Weights of a small GPT-style language model, trained from scratch on English Wikipedia.
Size: width 128, 4 heads of 32, MLP 320 SwiGLU, vocabulary 3031.
Architecture: RMSNorm before each block, rotary positions, no biases in attention or MLP, untied embeddings.
Training: 180M tokens, 5481 steps.
Each number is 500 + 40 x the weight over its row's rms, rounded and kept within 0 to 999. Layers, rows and columns count from 0. Numbers have three digits each. The size before them is the row's rms in percent of the matrix's.

# q: layer 2 attention query, 128x128, rms 0.212, rows 0-31, columns 0-127
# k: layer 2 attention key, 128x128, rms 0.211, rows 0-31, columns 0-127
# v: layer 2 attention value, 128x128, rms 0.16, rows 0-20, columns 0-127
# o: layer 2 attention output (transposed), 128x128, rms 0.144, rows 0-19, columns 0-127
q0 091:486489412447534438502443548535510554560512531527520492521546454491447480487489532499434454462438483514511491489556494565494520473480536521560480516433467516429481472426508507515549512469504490486462439521543510503459535528511554486548510457556490528550460565467521526453512389468530508466490556435594495516440450501536491482489529545480454524390506455577430534512507482501455491437489
k0 091:531505538548509492498467542477457517450513485500496520507475478518507471524459538529464509475514488543407469474493546545632525608544453569491493408482517525466520488485561421486634537531465509467434527518467547552486482436460463454483479539449510491507491472510514525466480516514522560509530506497530549394473495503465561534497521476497521531536438473494512512562492464497603495481471
q1 105:458492449472508515467535528499519516533436477481472457386463468471510500481446568564502515499486514577540522515554468615491439485496502502533476483452506443449510487507515475527467483481472558465457453500508554490485531562491548566556526513530451527613533538498474457458467513492507489491508504432550475472514485410471576489428536524510480560501540430440486547472507420443473509467538
k1 103:456474527504486466470515481538511612479509499523528488590509492508486549542504497503528443454448477528563424463553441515480510535451454433565492533413596522585489557476505557559452511430512589469485498577494498469557512494564532475516527482510444524444531527500481551544484447487524528501430517522503520508534486454520492554495552533482477467526511500553562465473490565499435458508501
q2 111:494501563542527478514507510496482492443607581565504511555574505473475487564515459466533464511472517493468439475448459429556506561445502496442594424503440495489463440537490502451482476513573406523484498525487447511549532477500478453469490465518504518385451431559534478486533497492481491585508506584462504488473503525522477536538496493520508459566530519517480509546529495547551524489486
k2 112:547531456531505490497461494485492472502476485460484526440445462578460449528440493488447546590536532506527535455493587541506487438514513557463515458567467489419548498516483511465468471517449457514498514475498596536419454507456447496510524490477533526537515479499485611473487537563506426521532470468450496497434541564503517526508449444466560506437457533494497482440473422533558533540484
q3 105:491507471472531548490554532488492517535457478484493516500441427465512528437524588592496479509533524571524474549538484531503477492519509457532466521434518481443465542511507502521480477490489529475451500451437472514482483602537526615486560553577531493554569502443479418469518586513511497523529513522542453451542501486431531441487546546433580534493509452436480474479474437495490497487481
k3 116:471522488491527495472539516553498565527501521591556502610504500460547496517590498452486514474462521504548427588535444491452501490422511461522472490459498509592521485500451536529448486481523532475529419497554448421502470460540485473572550455513486542466479536491475444543439437492520549527463446494545518465496490527463439541503540507505511478476490515556523466447468554448429435507483
q4 092:466524530530485504494461569558521503488503538501572543503410482505455535567446483469482504503535481567454530489499390504505477551505520480580452487484564512449488504593470567447549468521521465509405511478470428451549481519483503474470538529530532537484535507486487518502520481571537449521470603534548530522485503561484503502486482455451526534506464536519574514552442488566524465551571
k4 094:522557468478462502488494456515549485470503451488432492465509509565522412571497489454572491509579531485486413476499475470484519454496516452489469488479448566476486520469472559513472527542560567454544493540503497508554476432489431534515500478580492447523478491501500566494429535509431505459491546591517492508525563558449416502506502452484451490399490539479506552534466565506494495480570
q5 111:448530461444511488510424520473465536492531484497525486520577543492467530538531426496423504471484539433491531510472571523561557550507543541550457536514494569510528448452499513527478521511559465538540578493548476529501471490527547493557455516504523448542482510543452466537459454487474496510473557504583495526514554509510538431428460480442450529602473420512579532523559487497503487420493
k5 104:532494489491542518488520483503519556503499544512528498510522534454440517540420410505470463445481459550509469434541506514561518528459417464484542521530503502520389577495516492521437474507541494463513508542493558405597548527449524492524487452476553525487433527487553539540543505501521494498489462519447512488440519548483550473537466481462469454478495459486422546532544511455596539590523
q6 115:520449439486514541444510445515512438523413465480470504506431494526527471400450520571528470508455525543576480434551510541463412503516480442462485508470505446473540519471537513504474490484486517467515481508471508501471480573491411555531503538556524561540537565499504501480476534505461506484569508469472496440466391446524534438495527518470539470490506398448461493445510469436465485500469
k6 113:460484558479443498494512528512516606546523494531463516516503512482548484498555550526488488472414527539615479567555523459527452603428499445511487546397537504518492491427420526538538488453519498510452492445472452474533501489462510511475496486545492529501519532504502493526422491504519441471435475543537515549555525429488445497505552539504475466515482481545515518520466583505458420491463
q7 103:445469567539518452588488463494443475439534427571559464481557529530453527518499470518484452527465507420478523514483510512506521509522466501499562563562484566481533509536552508540474478515471483494459562562550468555451453438533475458429511471506545487474472553493486566522566541466429485519461471528456473486507452525493493476536468441458539527547546458525512579489562569492480495484413
k7 109:445554509576548491494537539476472484532510540524440564503427513510493516473479515582468502520523530500464523416535532480538506480519530592438531502459509497421506484491467461495612417555514443543491527480582502505506531525492526505462576499527560482519534500526511530461507441532508447504503530476468572471444458461502555497522468492466489488521551613489411498444517502536533509487421
q8 094:496539497470456422381496512530517496453537572475512589612473555501459483456442438463529513556490460488422511485505497495520540501493551519483572530510480572462479430453511460437469494474540485469525498489468524500493467480434473495480537506442494530464464410483487470457501510540569490529458517470509458563466569494506479527506526466564474479489536526504515558483509443577525474421461
k8 118:510499487532502501482428568443526397491501511509482471515511489461466443505473559423521498576475486420446523539455568523546488483515448542495499463562440563480485543507532498502530492544447509603564529475516516528464464517491477453552512479517498442562513415495461526520534477544511417467569500493491449522483573483502552465431446488475534522499441498457569515480577486507501427516497
q9 113:503439534490547532477498501464504531520533507573517536553540495465452506468489522477486471509530470495556487494508523571574511473477598515477568453435501487504536567591520514474530544504493496511433472512530435534540510556530440521481535527552497568479514470458597505475547471476500581457553487461493491383434534524486510490488531523520555539550466455466542567487491502556520558566441
k9 106:520490508476503528522539436443510495438516475517493482476391484570556485481587533439486524493458551516521498495521582532477498458503534492458471488473623555497490527442521537512519508475477494452467477428514532491377475458512506470540471556512536466466548521515497483436457546542591553506389504431558535513512488507537467520462529516553487504485484501533473479461496551512548437504529
q10 117:495509523543509511478537492498490472468549522571488527572553560539420506557530405430426541487522517512484490563476528433487540558492462530522469527579503543566486487497521483459472425570435443544556553456451506465491536443524489466501478509474526521449484481539597457509572567492512461444470476524524524536460485492477429497492456449486495431547505487498514502554472457584485481503496
k10 105:477453553490515549503550549520548486553486530513457474511514478516461515499492546563465540451529481436474581516524616487504559493523541471470555549519512511565539533564492465453430490470505476587499534428513513558446364488510525516495533431528501538535458424493528528521488473505496454514522500476400469549480594462463527439464470505498475524501474530464528540499472497522530479523461
q11 096:496568505451450534417450508482348588461410489519561515485498450469508558517484556546504461475528462530509496532532485557458534524426484480477567415481516480451532488528528436584493534459496521462458493525487542484413493541485474510485511528430526532520479504472539494478495520547500479498479491551555544515549488529545473496489498525461530486574439479516435574491494467504478542492463
k11 134:523446508406490586498451491577507528521504503510524482522461462482550550511570515535492507487509573530484489542598471530511488529479537416483507470472527490581458566486477578577474588497508546472511512488519516462531520482499444552520471487478434461477451555492503468538401517564467573519449448508536529512521481463435452464511555485520558496550500552481480498472547507531428472477527
q12 104:505483499446506492435453418477443517475478514515561542545448496512471584417497444472444463515481562517560461471527459498436510476580444477530497501481537457507434547510521571508506501512500475500469494508458555512478426538505461501527551495456453506470572530525460460507493556499507523547443501419505506410571470447542431452518471502461485444451509487529564500508565477473541426543467
k12 105:482520458521518523526523482453546462486473432443524526463451590466451469507502567504496489481593509469481514465473542483518548481470451544484527460568405542472451500518464517460514479478462477486509513481608491500510492428515543561538488422533518553500507517436472503474479493498467409535526508560430465471490502460568546453482497472510459568454472579522508576560437464472485468498442
q13 104:522563529546573474503518442473449384491450522460514494475515515486540535498490507524503512489498517505469484509447513517606447496560579501520531487578498494479472408456449498454502559501441438455448534489416485549428516479517502494511481544493536496561514540520551555471537494512457479539509494505470467434507520516452445519618537496506578484518488446501445457502506545464502560441531
k13 108:506454461532489461557530559471514499529509557451483489492469410481469435551566473507484539506499547458557456512539487469576454519484488516511532515459514535537538457502507517511509441485465526470538526484584561529527557550460520454541508476512502409448503505546384445473524492534500528558506518491458564571468540468510499463523445506457541556429412484544569463438466456504456511533500
q14 107:549501497517522527561536506464522554491475488451422473588482473442517530475527455525491444453510419554534573489480560544562496500487499519465534537481504556548519451583466497522499476569457500500525438471527563411571525467524495526504469506572496500499524494443515452562508469501478479465450533467488495505473468495553502496525476507531544520585465481492516454548403468545576514522608
k14 110:528504528535459442490569486524516480488523509526514429446553485487563524450511479413534537490472467474577459583552498507421549500608543489481501516520580479576456471547431519491503506495426483514486506429494478433505497489505512468533547559464487481414426529489501491462562487465566527553472529515573498544575514500515477509420466524461516462547468458513494523472469535488463510535530
q15 108:534539534516470460512475507525581506529481583403562454502464514445545561482482520499553525504534489482373538473485479524499540444475513515481442513477556425511605523476496546498556527511517519512479474513488442451546548452490496442513421489489538485464519525508482462494494491565522479517495497536505473524459459477553501609532464429450546499416522514537575524462493472552509444522504
k15 105:519486435494513589537486494488551512493517455518416532469530454587587513429497510426594517558547533521535499504527487458513507521543563540495498481487507537524518516493511527459461533535470532487471457519580504501454528495516477434455514485505472394537477493548523508492566488458512447489504476485578545492597505492545441486523507537445447526424537476561505477444534540505561455548543
q16 104:501455422464507521475446520522502498509382483459583467521429460508456554429467497494491475518501507525590463552541521522531519479506481526547460486479513467411485532560502489504522478504499532456486490498513440476515448576499502589561525563545468546531555498467484546487492548548499479435491527440503500465518436445478541556520492523466549528460508459496452549416529475441506407455492
k16 115:537447535471519474465509502529522577484456508524513477520479497540505537588523563524476506470431507577503458374511470447497501533458485458501527500502526484547506563439487517553410508482509601542525445499527534548530511511576488513505455480472453498428479562486484529567424394533506497437470508496487477546535516442462498486480517500467471449466483464515514561457517515527514442563559
q17 065:503500546496430453472534490545509456480550527498521505495551488487476458475500473503510474468484509459545478518499529481484490379458530523472518499486511501539570464551461439551467486431426461539528469520493533514529508426429488533441484533393483507580473444482464595517510581530511453491454414453486444516532505581459520545527449491527501546488467562530555530507536525565551476531464
k17 074:571538553455437503495521491535467474536517528542535520502580526396498561447504450566510401592512461552549493516547535488513485520483509465491477520547498468531397507528525477478501485496534540499475450541577447473511502508557461524554473529527524517506470529531555495490524578519534465507406504478585442527510483462451463515525534519456514467451484483483501521486597492495500536469588
q18 093:578534494455487524468552535478527493531517481477520497534519456460514483463506586461531568517515458512465443542536566480484457583443507480433530531456479476512478561447558487480467489466517537479497476501579592488492469561518529520510492517516392524501531460477555473437491439511498525472524478538497516539435544480464469456497517458539444561474575508482465386530443453480495521540577
k18 093:567478502512490426435453555553493469466426423531497468593463495520523431562570502466489522481417534443435500510491442532475538502460477492542453446547474572550452493490457527473477498505472497551555470506449496492480433508476513508489518546485474502473538432478448459536485411442536580531557557474505506428417485459489542539457526524503506475515510509502505446531462549473479505501463
q19 083:576541459477524491424469578484498440502498489501558514486419526491501511571473524456486523521485381491521480524467533551492523551526521502551529542482481410608453473541446477536473552465548552475491474424509555486518450536516512557516438533448519544522522493495444503505472581529444505544505440483466520501536547472429441439533460497492517549474513491453528546523492436490543525532502
k19 095:526508514508570512482484494488570433456484500522498491480423471417446504504523383527496555513500461496443542549495443548388522519517472538490445429534571586546435504529524555458481494567521497484540463497592489465539567543465536531545515516524528486522550499504459466580539459494462495510444472502524509478487500478554505539555470542490459542453484483517559449483543533526489534486529
q20 111:472484498442516490499464465526498536476430466462438485366424492506507493415518505511436530479488520513562501455541469525448537483495487510580512520516517487484531533486517481518431482430501566513543438473479510452507531545506512573541502490491511470570521475508460560529486460524546484514480507416553415502567463451501503461447532586509504545555511440488444524453556431524434505457512
k20 112:450470525421503509553507507558467532501492468559547460535535446529556496540502568505514482483440471433498488500497446522562495533449472410452503529446572503558530483507469487589516546504540620540482515577476421494530495485538497462563518497454450535438538516503498503525528483517489502505510427512594492462533493445585462463533513492493528476578512483508528555499541553494473481540465
q21 115:450480420453474508520543471422476558532431486491524510437479469492531519429507599493568447536458534504525461539525486520521487426549545526454577452526500464541585431564531526543467485483505573534468514490474524471473485598464568569510548572467447502567509528499491465446490540515529509475564441481455531503504487514497557485508505561538473527448481497493447477526510527484453505511522
k21 117:516449528474471463510531484549515505539489478461538571496527497460513466551589471504483517509566516526523417528497451557503511475490487453569448481454508494474509562437479553557489489449546503512525458485525513463564420489534471552463504556469431455494432463485473477493463509573529492494410515565529496493486522460410434502541558466451553477524524536525551488614489495545422484529499
q22 094:487510487511518547428557444539515498491529534467589454480425493455504567492499489409422476512553535550525514552499475597526466479494499463524458504432522404511477493535447483445557512488504484444468478502493547528532491544454481456512482541479483497477515529457516461495521544494427451410560546510568489403494458511518463448518483494476509463430477518510498568415493472483489461560516
k22 107:533503419496499479554516478510545403533521536584469476567473510533470473539461580476580405415542520503463469462464508446463507475474506498516481510467462540561524561498539502462520538454562539552460509475560472522460564496472478500453587427547513455476513483524510524525494484547541478522472506431485535471491481494577520555491446501510499499394473503472536538440477506498508431472471
q23 107:475539529455498485488518529452524546429527522474467454543572519530498452429490450548529426454480527435457474436488553470530531476530501469494563585482451527524481478453520488459478484536532480515506559479491543541574471500468540464465521510533519442488501525479553493510557515494487476599503489466520510475394515426527529484454463450566468518497523430415533474589557553484552554507507
k23 113:516525509574493509493540493516473535464532520494524536536441477425426567461435428451558555614520422627441487444514540520496513508504448529498496474527522491522452510478531520446530451538442439505545465527520485407535510476574444578523494496505496521474473479488490412516488508529542519511506470431567567487539481519517524547484497468496528483481509513550522518505451445501527481529528
q24 108:531542493517523515489473495401482491390539504538499526553546500511508496471466468444525483478515471488484476439474496522476435509494497483461463475574525476555524447500481485480512496507508492505557607552501562439507508517496452468542544482442472509459559413494609500473525532508447480448554541490500516525542577521541498494569463499524410439546476531468536480609500545494558500451537
k24 102:477449541535495445474501479470580447512504464485503488473494536418511566516441486491533449453483503502430515566441551534500533528488447525538512559546430569472461475447536495503489450520429452497501551536518523476385477532537489473518498517535553409487525430455526489462447508503533509499537441542470541522470476461478607511479476558489527467457575472518510488551423505530461544510484
q25 111:434517527496491462532523545448509451553542556499471500572523544533509546484458467462543538527474474578530536505545530544494519412486449529526518504461495515447406454514458463524453472550517549539465521531570499391501503495489558524546503488531492472503468479493516516456557513427520541502573469547507555486454488434479534410496518538463523514470398437500543502502477487515455427505431
k25 103:490577474539437427500498486542482513576494535496495543431464538493488509543539459533469440456463491506487466497460522518429488507486446511514454473520628575504485501511497506496544523430531508494517478564557540516524463548515457515413471454459553541521477508544535548486495471531510433464509466519510464501415467533387464479499486435457483494475463479536534531408536543518537553499567
q26 099:489460527510505475530539357376562502515495522440452532468457548526534579435469504458498520531472514436527493485492444528530562486513543494501458473511534527532554480472539499434458523549532516503559434551499429516504417460494539522482538473466497513512501491480487484485563456478515450493488472464521491425568556500543530471520492524515516558494479544532433479496543594504434481499451
k26 130:446473486467483571581463457550488533520516477515608480509535496418519478525570530490482485486469513494538452464499449481500494549484495425467523514420508455548554510426461477624509565479532516516450473532514555524507540492515521485494406549478479515455487547480462471456436527525495508589463457537529557508483412480503459435520500519471487485548543502577474482490459528494463453528509
q27 120:505483455444523589532477484511483571579450461525456457524450549460497525459582507547492498478445531538546533527508496559465503501436542472457479463482481439472483456466497510535500607504499523547447453491469486460477549529453499554495465538517492465544476499493517436500447439471511456542478432526487509500619450474519505449480486554542510559584528496524441485446532510526429431520507
k27 107:543439516537574494476476559475513439463472527444498515486490488425524563434434476490501568489460485534473586470518566543525481486545506550460598534495535545466507448582535452482488486462397422508480542477516529514500416489502548477520469499502517518528549462471506508491521541495537494586533486512467520507475554573446479445471447508463527532470475514517488494493527479513594591505469
q28 099:474545506496506449571477487440548432448524499454516541462510485452525480520449432429487477439567500560465589475529507483497522441511549482468505532498508535556445474481416547512562509555556528558544505507485509502508509414535553494520454479558563481489483501476507409485471503486448441514502465429574501541539523524540488432409528477553525508521555536513553492482517553451487450517508
k28 100:516511527418525477440445462490493474414484499413529475511510536479510503445496500503482513499421427553512437495450516519592496486558498508504571431462542507516430497536511524501584482543492506443485546550523496509521528477487553450456553473476515541508507460504497440513530446446499428559529443472507559540462548548462503501505460497554509456499473560545522544478519560495627465458493
q29 101:566477531450516552558517484373511487500489576561457484493471525515497493514441558512547436489546477489534565509493546491452461471503406445464528433531465478562447502593542454495525508526525488539447488501493475492545518549482542477517465477579515608464470537486529479547498471485515512492480483474436476473534467528462516553489576452488479441516529484493486444438519563446433504488510
k29 105:484477495560492473499489498522489505563470473468524512519510508495450558399505505494552578560582574487531510507527484522565539429476542449494460512495549499497503513575421550473547459415492533562473566483528552494486523504477546457466487603490498452451458472504538502497429536455520567438507486501513491464488500491491406523525479467523511509436496542476529507523505604426480518529436
q30 101:538544529530473500544533525475467561591560489432498523526528479486464499472417483451530573478547520485490522463462564503476444493500450421472530444483514459457564506442521462491455536465437492439475421533601461530524445507502429481516525519487524556491567525479468495426470517523459460446519509549471549508478455488459470461468511507439504492389522489446534570447492520517515517501498
k30 102:490480482504453459537508543483460447550490480543487428474432540471474521474465548470531466498485527413488472461448548520557467497530531509538549519472440595538448493503538464513485486554418466525475511524510474496479554509543532518559504523420599467495469532561515445543518520483423489472466518420485505442527490486512499533519533541563406459491543400430506513430459471522457490507508
q31 104:536496521485520538552439587489536469518386405514479496537472461461575513494499489456508493522531526464514524486497505537503478552529482535492520405429610518552460517524412486499475519487526465550579485446483551525535490536545491505568487441499465481482518507451581466470455410522514490482478517481470501511459504557538550447531479541507574451554565510540497446542493491497506456514509
k31 096:496557507462552533527587453546472527494474459407489478394533512529495498479448531440425483444442463499552483534525573538501532446497428541482503556524535527505491434516557514491476483470529479483494562470492464428520473461452556446503512499575452531519474467496429515459464520479395494489468447501538424448518500483475455466523540491501462513522531469461501488506517495498512575537591
v0 118:477487538488546496510531409508508540496495533516532543549503444522515513486505564528519571512601511522562533515533602404539546523473498486545545419458564447521518523499493465535439439455498453483480513515500504473559483473548510482578525514440459441436558507488500483453553477499431474474531513514591472437493520532409514548485511457536517474468455492517444507481508575520480496455488
o0 106:500517489484526403480509501508447532502585509454582475542552491526442484482505512452472438565468472504489432476486527540511493488531558495504520580591445584485463501510483473464467569475479432528438458480442445496486461486444515512435486510473539494585430495509530537528518502519561480583525486520516538487482475478531490577471489476517503527522429472456521503552479463458472440471399
v1 107:487524475459597481579573537512508484428504543523465528479582502521493556487550466504419548472442479518515509531470514495517476520565477468504544431453534488504499511491603501434531545567545490502570492501574470504561505494487487502498452488550447442524478456479551558464523546587481493526536487470576511533477525491431429480530517554527520566453562491548510437485542513487474463523499
o1 106:521448519482524460461520501503481453527433482520557515547480431531541477546528498457543468484443412470579519487555441458455492496528529473504575589470486489457513509466516462482522488448517533412489553559560479421470468462506498509462490531533460491541493515523438425455500534512440514484503512514464521450479444517481536492520504490524439430551566502444483521513580468501590488396479
v2 118:481491499516505521546489480518474511443599532516522534547519448463500517431509563486539431478440513452464481473493495503534461492507530441546511478542447476456456498561519496453598515521552481503517468513525458536436468544468528474486530511517522432520496461511507501559502545413402524508549456546446410562446508468510449445520506566515539496545489435501490432526487592441442493448505
o2 110:512398495512505502496435485449522475594450502532519518527519457499522568554506483479543492555547494471523506545507511486514507533540532441477485465525539546495531556510497515514481540542468515478522462474499523465432419640498494578526520524495459577536474503502536433450454465555502492448507617509518499451410528527506473498578484511504530463485468492532514555515455561489548526533431
v3 118:520490475502488501482471491496528490469489575462398489528417584490534547464479523475485527468463528489432515510503543515538498493508496552463451515524527517516505502536519454577561456458487542514520491510488550501558431477501387478530501489497522440498511463520485468549624472534518555478599510479528479454415481471480434522443419561482425491520513441556465485521502545492573501490478
o3 109:502465432517565493498484432462489508539603468547534484437493471538474577471530545494532502501466619491525494499469505459531494504526425497533554564538421512495585509494477486468500409558460496514549495508499545482538442521481522440511526508497546444571535518467512490494601505500510491496511514536443521517492484466522523495517580496533467521514474496564524388501475598534523543475493
v4 118:483487527477500552416492503521464543587544495482574556503540498511487469485460470415540476564488480500549500482490526445467458516448455435450475443504458412530512459581490558481489478526462563460504572479435501467513457510496551476401468550461437501536494486469413526553506504517478415525493527544571520533471493491443488476556560497473563495499463497514492476548466457530559510529487
o4 110:535547500505407546505429537526519512476503488534472540531510496489515538487471517492468493446432473532446508516489499480551508542606494550473481529548417557514478488482556529551497564477558439520470457606535487499465517548490474596621458454513516537501557392495476479455439523524498497522522509528469470479534497473416486551462455490510448491522486519517489515471412515546501495513501
v5 130:499464521416499486533534489551539479554461477474480492513501434511485496467530497466519533510530493417558500534554524533500504458504541421525505542444494481581514519583454560519484489480528435439512489494488497423587440478527509474463434471432465464521471515439504499476517476574484469543528639495459541475496426530456538493512520497466453546463533515472480550538524450482510506602531
o5 113:571481575534521499501473491477514502501463599494513516509513484520458485494495459500510441495495463483494457545466500470413515540463523514512502452430489508523526468416426473490468484537537509535515542527528563519535538455496446533501486606526483565511513475469444497470444514504551497567514477517493474494474624442559500548436421507501476553619496470502486450516534473551440526430536
v6 118:486494440409548501446486512547568508453467503463561556467538475563515523486524493458473486524523499453465447496479562447482477512525585479478545530489446497554512525516488522498578517486458475579520504463528485548465535533476469515540567499535473505496591445541477490506417496482537532535465531461495415445579522483464559536463474476505527489577453445474443515498530494479605502492576
o6 108:489540486503468491546521538480524458539488458550437450547523506504522505462578501499545554524463465545497453413494491481536531491498490499513440462535544510495483523546481492458500452485525560425380529529478515542543466473465417433479508474528448476522553479478450543479471509518480464507533563454552537466391549590561503466482456458510465504489502476567444407518526467538438509535499
v7 119:554512492466513507517417507481487475510518498438419543547538529563498505443449537514477479535483474482532514562479467531480533458542489527508511461488451488493457565495508449530546525519444527527444518488513480538507606508515446525557551527381528471513506442520429578481439604489468490525524494473381479488458480457525520482494495493515518483513393509532516570533535448446506490532524
o7 118:498436524506479519522444490547501470480534486466467538460503495513547437495531545513471539384520538411437442528525574523577488504526493547540524446477523550532548478563491493515466499470551576493460481386526441546504458541537537458428571489557502535521513511492514466545466464437508537527491608473517490500435515550498465510509558510474489498482479468465431487472521484495424478476470
v8 105:566520464493483482453471454528426469470465504543564546466520530477437398438516492496498532538462506489465516545466533560447485502504478497457491515465509452478580496501393492563468501515470557510517507514484581521443585561537524481530436484525513504449448476524448470472541481512563479527504515506459425548528505433549441495474598469484505521451458406458494497496491495471480485459561
o8 106:474596503533489494508527494526582474456506443505511499481551543517490557543550473436527552466539515462469493488532459460510488444481544508522521499503508500467482457554465587482466495528492493469585504530519493546525528533531521465490464514478456422525610523471454480434455581496509467433384497504497446424470481419419477538503423518463469485492525435497500512469478542530542516535445
v9 118:519510510473539493510521517515524483483478517521459417525521468449601483558508554461451506467466554485547476541445472478491522604511449509510546478424514496602468523553500458495511506455521580516523551457487477466589548495561449468471533518427496521491510397482528466452496472515448565491432436535547474545480496456498492467471569471512505533506515473475535508515586563475462496496553
o9 110:500504490503569511479468447570499485496548506447568552633444501456551537492548453512564501511488457480494483449508526455485464441459522487465531511482523423449470446482442520499538548529455445514501449505497496518477456498466561509510519425482460466612532546481476473476441535460481482593541538439559453436525519508404461514471523501566503494518451519527491484453522515510513514473538
v10 116:514462542484445545506507515584470536525513460480605478505499477514553459447467523503513435556500452417503528519465495477492510555478539470509494450497502544457509524474490435497472487525538501478570555487457503425539493437516472504505484469509458487514527453501518523478568447441572481528460563574587431458457528515512538417470515516518468567491522504490464412542579542548580506532468
o10 114:540602491517539560480533510398465475466447493424505528441562461519438494524542571462446556483481571527489420498484623550562489480485524414528472467496476555467443499544523516473535528479480457514478517530493500500540492456486507537460460497488493510462538535432553454463497524532440529553511472523511459451544508559539524558526487484572463434473464503492500512508515498512452554464516
v11 123:497461469496546526602503513500543516558523502489490473456405567527592528419492505428488482443464449534578538560486445437519491470495465468535561463478545480492527514474479551481524461505484458475513467497573622509520492499448480526457528478491526496519526537552556482511505514565522564480553457540476500508432434542468483501475509516486527497472461498444461496571454548486568538540456
o11 112:514501516543528510517545467473529517451487555519457590461507469511453541520514484501500483448428575465519450485447535561454554492413498451462483489558445490446578500497581488489480565497589502519487584506507540410426450524465519554485450515509497482477456500425503518504492412457491528398551505473501503466499506453546463453495487466496552531499465480483444466439529512486471506539464
v12 110:531533495511528576534539522462559533470471506529503430449467511460549533538495518497500474526472472520472487554504543515522497519491485460523508457487486594439461521534469533515508535442497496487539446525539457511496418580441489475526466525483494520592433538490527432462565509573561528496552440460555461443471598600394498487526486524543520495510446553508523489453525523542548506504528
o12 103:564489452531521487510457546526487527532536488483483450501515491476460578506533458582531480454514500531494489400484473483458451570488508499540501535552518508480443534528447466542490438562538466408505581586488544498450486394498543490537456546500400497493509525509554490582506458478405553485469532517495532510529454531505453501578516483479494495523507448515463458515425528495452505465515
v13 122:500485520532480560462517446528594482566499516490537536482566490442441485522485492520492532562454492554515571554504493493497520531441504454499530489512482454486493476584509448483397535504452495540493528581477491318517516461480501511467536497449516485433509459518483503520537498547500525467533478505467468481488557486479504588464517506547533567490547586485489429450458523514482504474485
o13 107:442535562430529508467469501478419551484457507417506546477480494581460549467514507569469560509468471481572450541486516482467446496462529490432518451549560537513425500505547528506567501465512553440479413496543488470473487520518409504499471497489528447499511467441534503503534491493476537536506410548558499511507471439509446501523488479460471522526453404473483559546477549512540434484468
v14 119:520479506431457535559552561537468529512459517527450454499523557499519501523548470475521447451569488514547482519512496601522418486430471511499475486533508522459408472477411502500460566456465445525514494458459483577550559503505558570598452500516548443586495515576479510556507450524443530496483465512478487520497510491488441454565533460552499499508531514444518476519530511515527509472542
o14 114:490496404463463549429470436431459476508457529419487436442465452436448543508465507508436422538496508520445483521499511474521534511426558510453534507482524473421457523489467502572508480510599479514479531549452528443527462498497444533450548521576479485513502486531457495525492533451461516500423506478478465526465514451492464511583511554467531447448530531472552486458469463463496488557475
v15 111:486454498490416465500508486508443485556555555511465463521492539512568494463472510502507507490523498511541498534486554476495507491437581444476422461464547437487519532406488589570441486520451512515466483542510550570522436522459481456554556507571511573506442526503465467554521516491564482571515527473460508519519414511434499515493556528452526527571558451469466507485546514509465506481572
o15 106:561464514529461579535466578532516580484510494541529458512476502538419481574530503477424419466494540518510539508490467487514461533460506513482576477500419485545483512505498436464531571464432458505506485509484520534479506498465567465453529510519538509478509474485582527421451560516530440439394482493501533467445436428572447504582463518477518500525509501501512538469491510478475553499461
v16 127:500466523533524527554507499440559477496522493491543449522453446515587434565589523494584410464544521480520515603492519501519545484524442493591519480573526441465533470479567527446472511515578481559492499514499447487497549515510607490459508499472500487524511479540505440527504536531470515514505447461541482436502537464491504535504520577541493535497503492548461529575444564529499483482454
o16 117:476553477496546489494562461507423486515517490457507466579460513506514563486425531510504469465559491521402424415508523464559459511482557474519457463477503523471515537514450474554480536508510565508560559468523521427445492572394419514533493506503524501488463521451546480480482436489503465530542484513425520598484469478503526551520478510595563482547448510495471462521493491515497473487454
v17 105:586502489453526517487440493510532467458505436473472483534526419493598538447468468556527476551473553498518562473500392465484512568451483554487515472502529499552450528461539513532542483552463476476533544544453467434559533479531485512562511531463440495506435536475493530512543513534437535460447442480473455512515492536546530485485468583515472514535455408500492491481447475498548480553419
o17 095:583476494484528430483524559461505548493538552488482494517439501454498552548544527503551571453431483529521429488505569475550511489510413451533544481438460500475509529491509511530494501494564514455485429403450574559532525503486479507538549458507537547580531525517499494528462513531432528508507480526481545484438501509383499454524559496544474551501522570443468494547520516469438503530460
v18 103:501480499512486496493450461516539540505531572528522525538596506537535513505556474456529534473578471482488508468416493468396517478528507511478449499499491479531528486461443522434485490473517445493441537495466424625437539458521528507470494544532431469543530528504499500498427577561526532527505481524520435531502535432505491440491503512594435557538566484530518471558507549510520509437503
o18 101:417519520490482496527474428457512486543513472607500478502464488463498472548547605487430535501480478496470459492529473500490473505517528466494495446503452477472495424492547454483498615515493570486497526529513472459413534486488419541512541509522563498566500527523508476538499612451533508517517427479485490514520496563480525519511517474533503475432507461521545424616493509535429493550497
v19 110:496510523505534496438551492496505523533520500499463493456540528444472507568537516561483494498573529554507477501536378485478544494542483457492542402460449483486426520511499462482517506499463439483463470519485447460511549433604526538475517513470461518533500451504511578512492607518532518580434544484501484472498480529529530428503479502467453427500544428439473421499505481492477479519586
o19 104:447451469483424450525551482488489513503453591422489506510465514489469453503505566502499536522517502528498523504514576431468496539402494502468399541500434501459533458471480450512528410396477473498462434498476464584463474518519504568491495535567503530480468557559508477505449448440487537524506520529483504496408510524482504531522436438500464468571512502475474494478517561518521516539547
v20 121:493464603579539462473558581500484487526459525485515542454575451438467545475518475564506566497440465486520489505503513475494532568497515447577539577487526495465507507489449484500465492471479478542448495485497480477513515475484471446566423519460543482534428442470477493477445524456505469414514516552523553514525561390483452473478448529451470487497457499475441476530537532525562435497501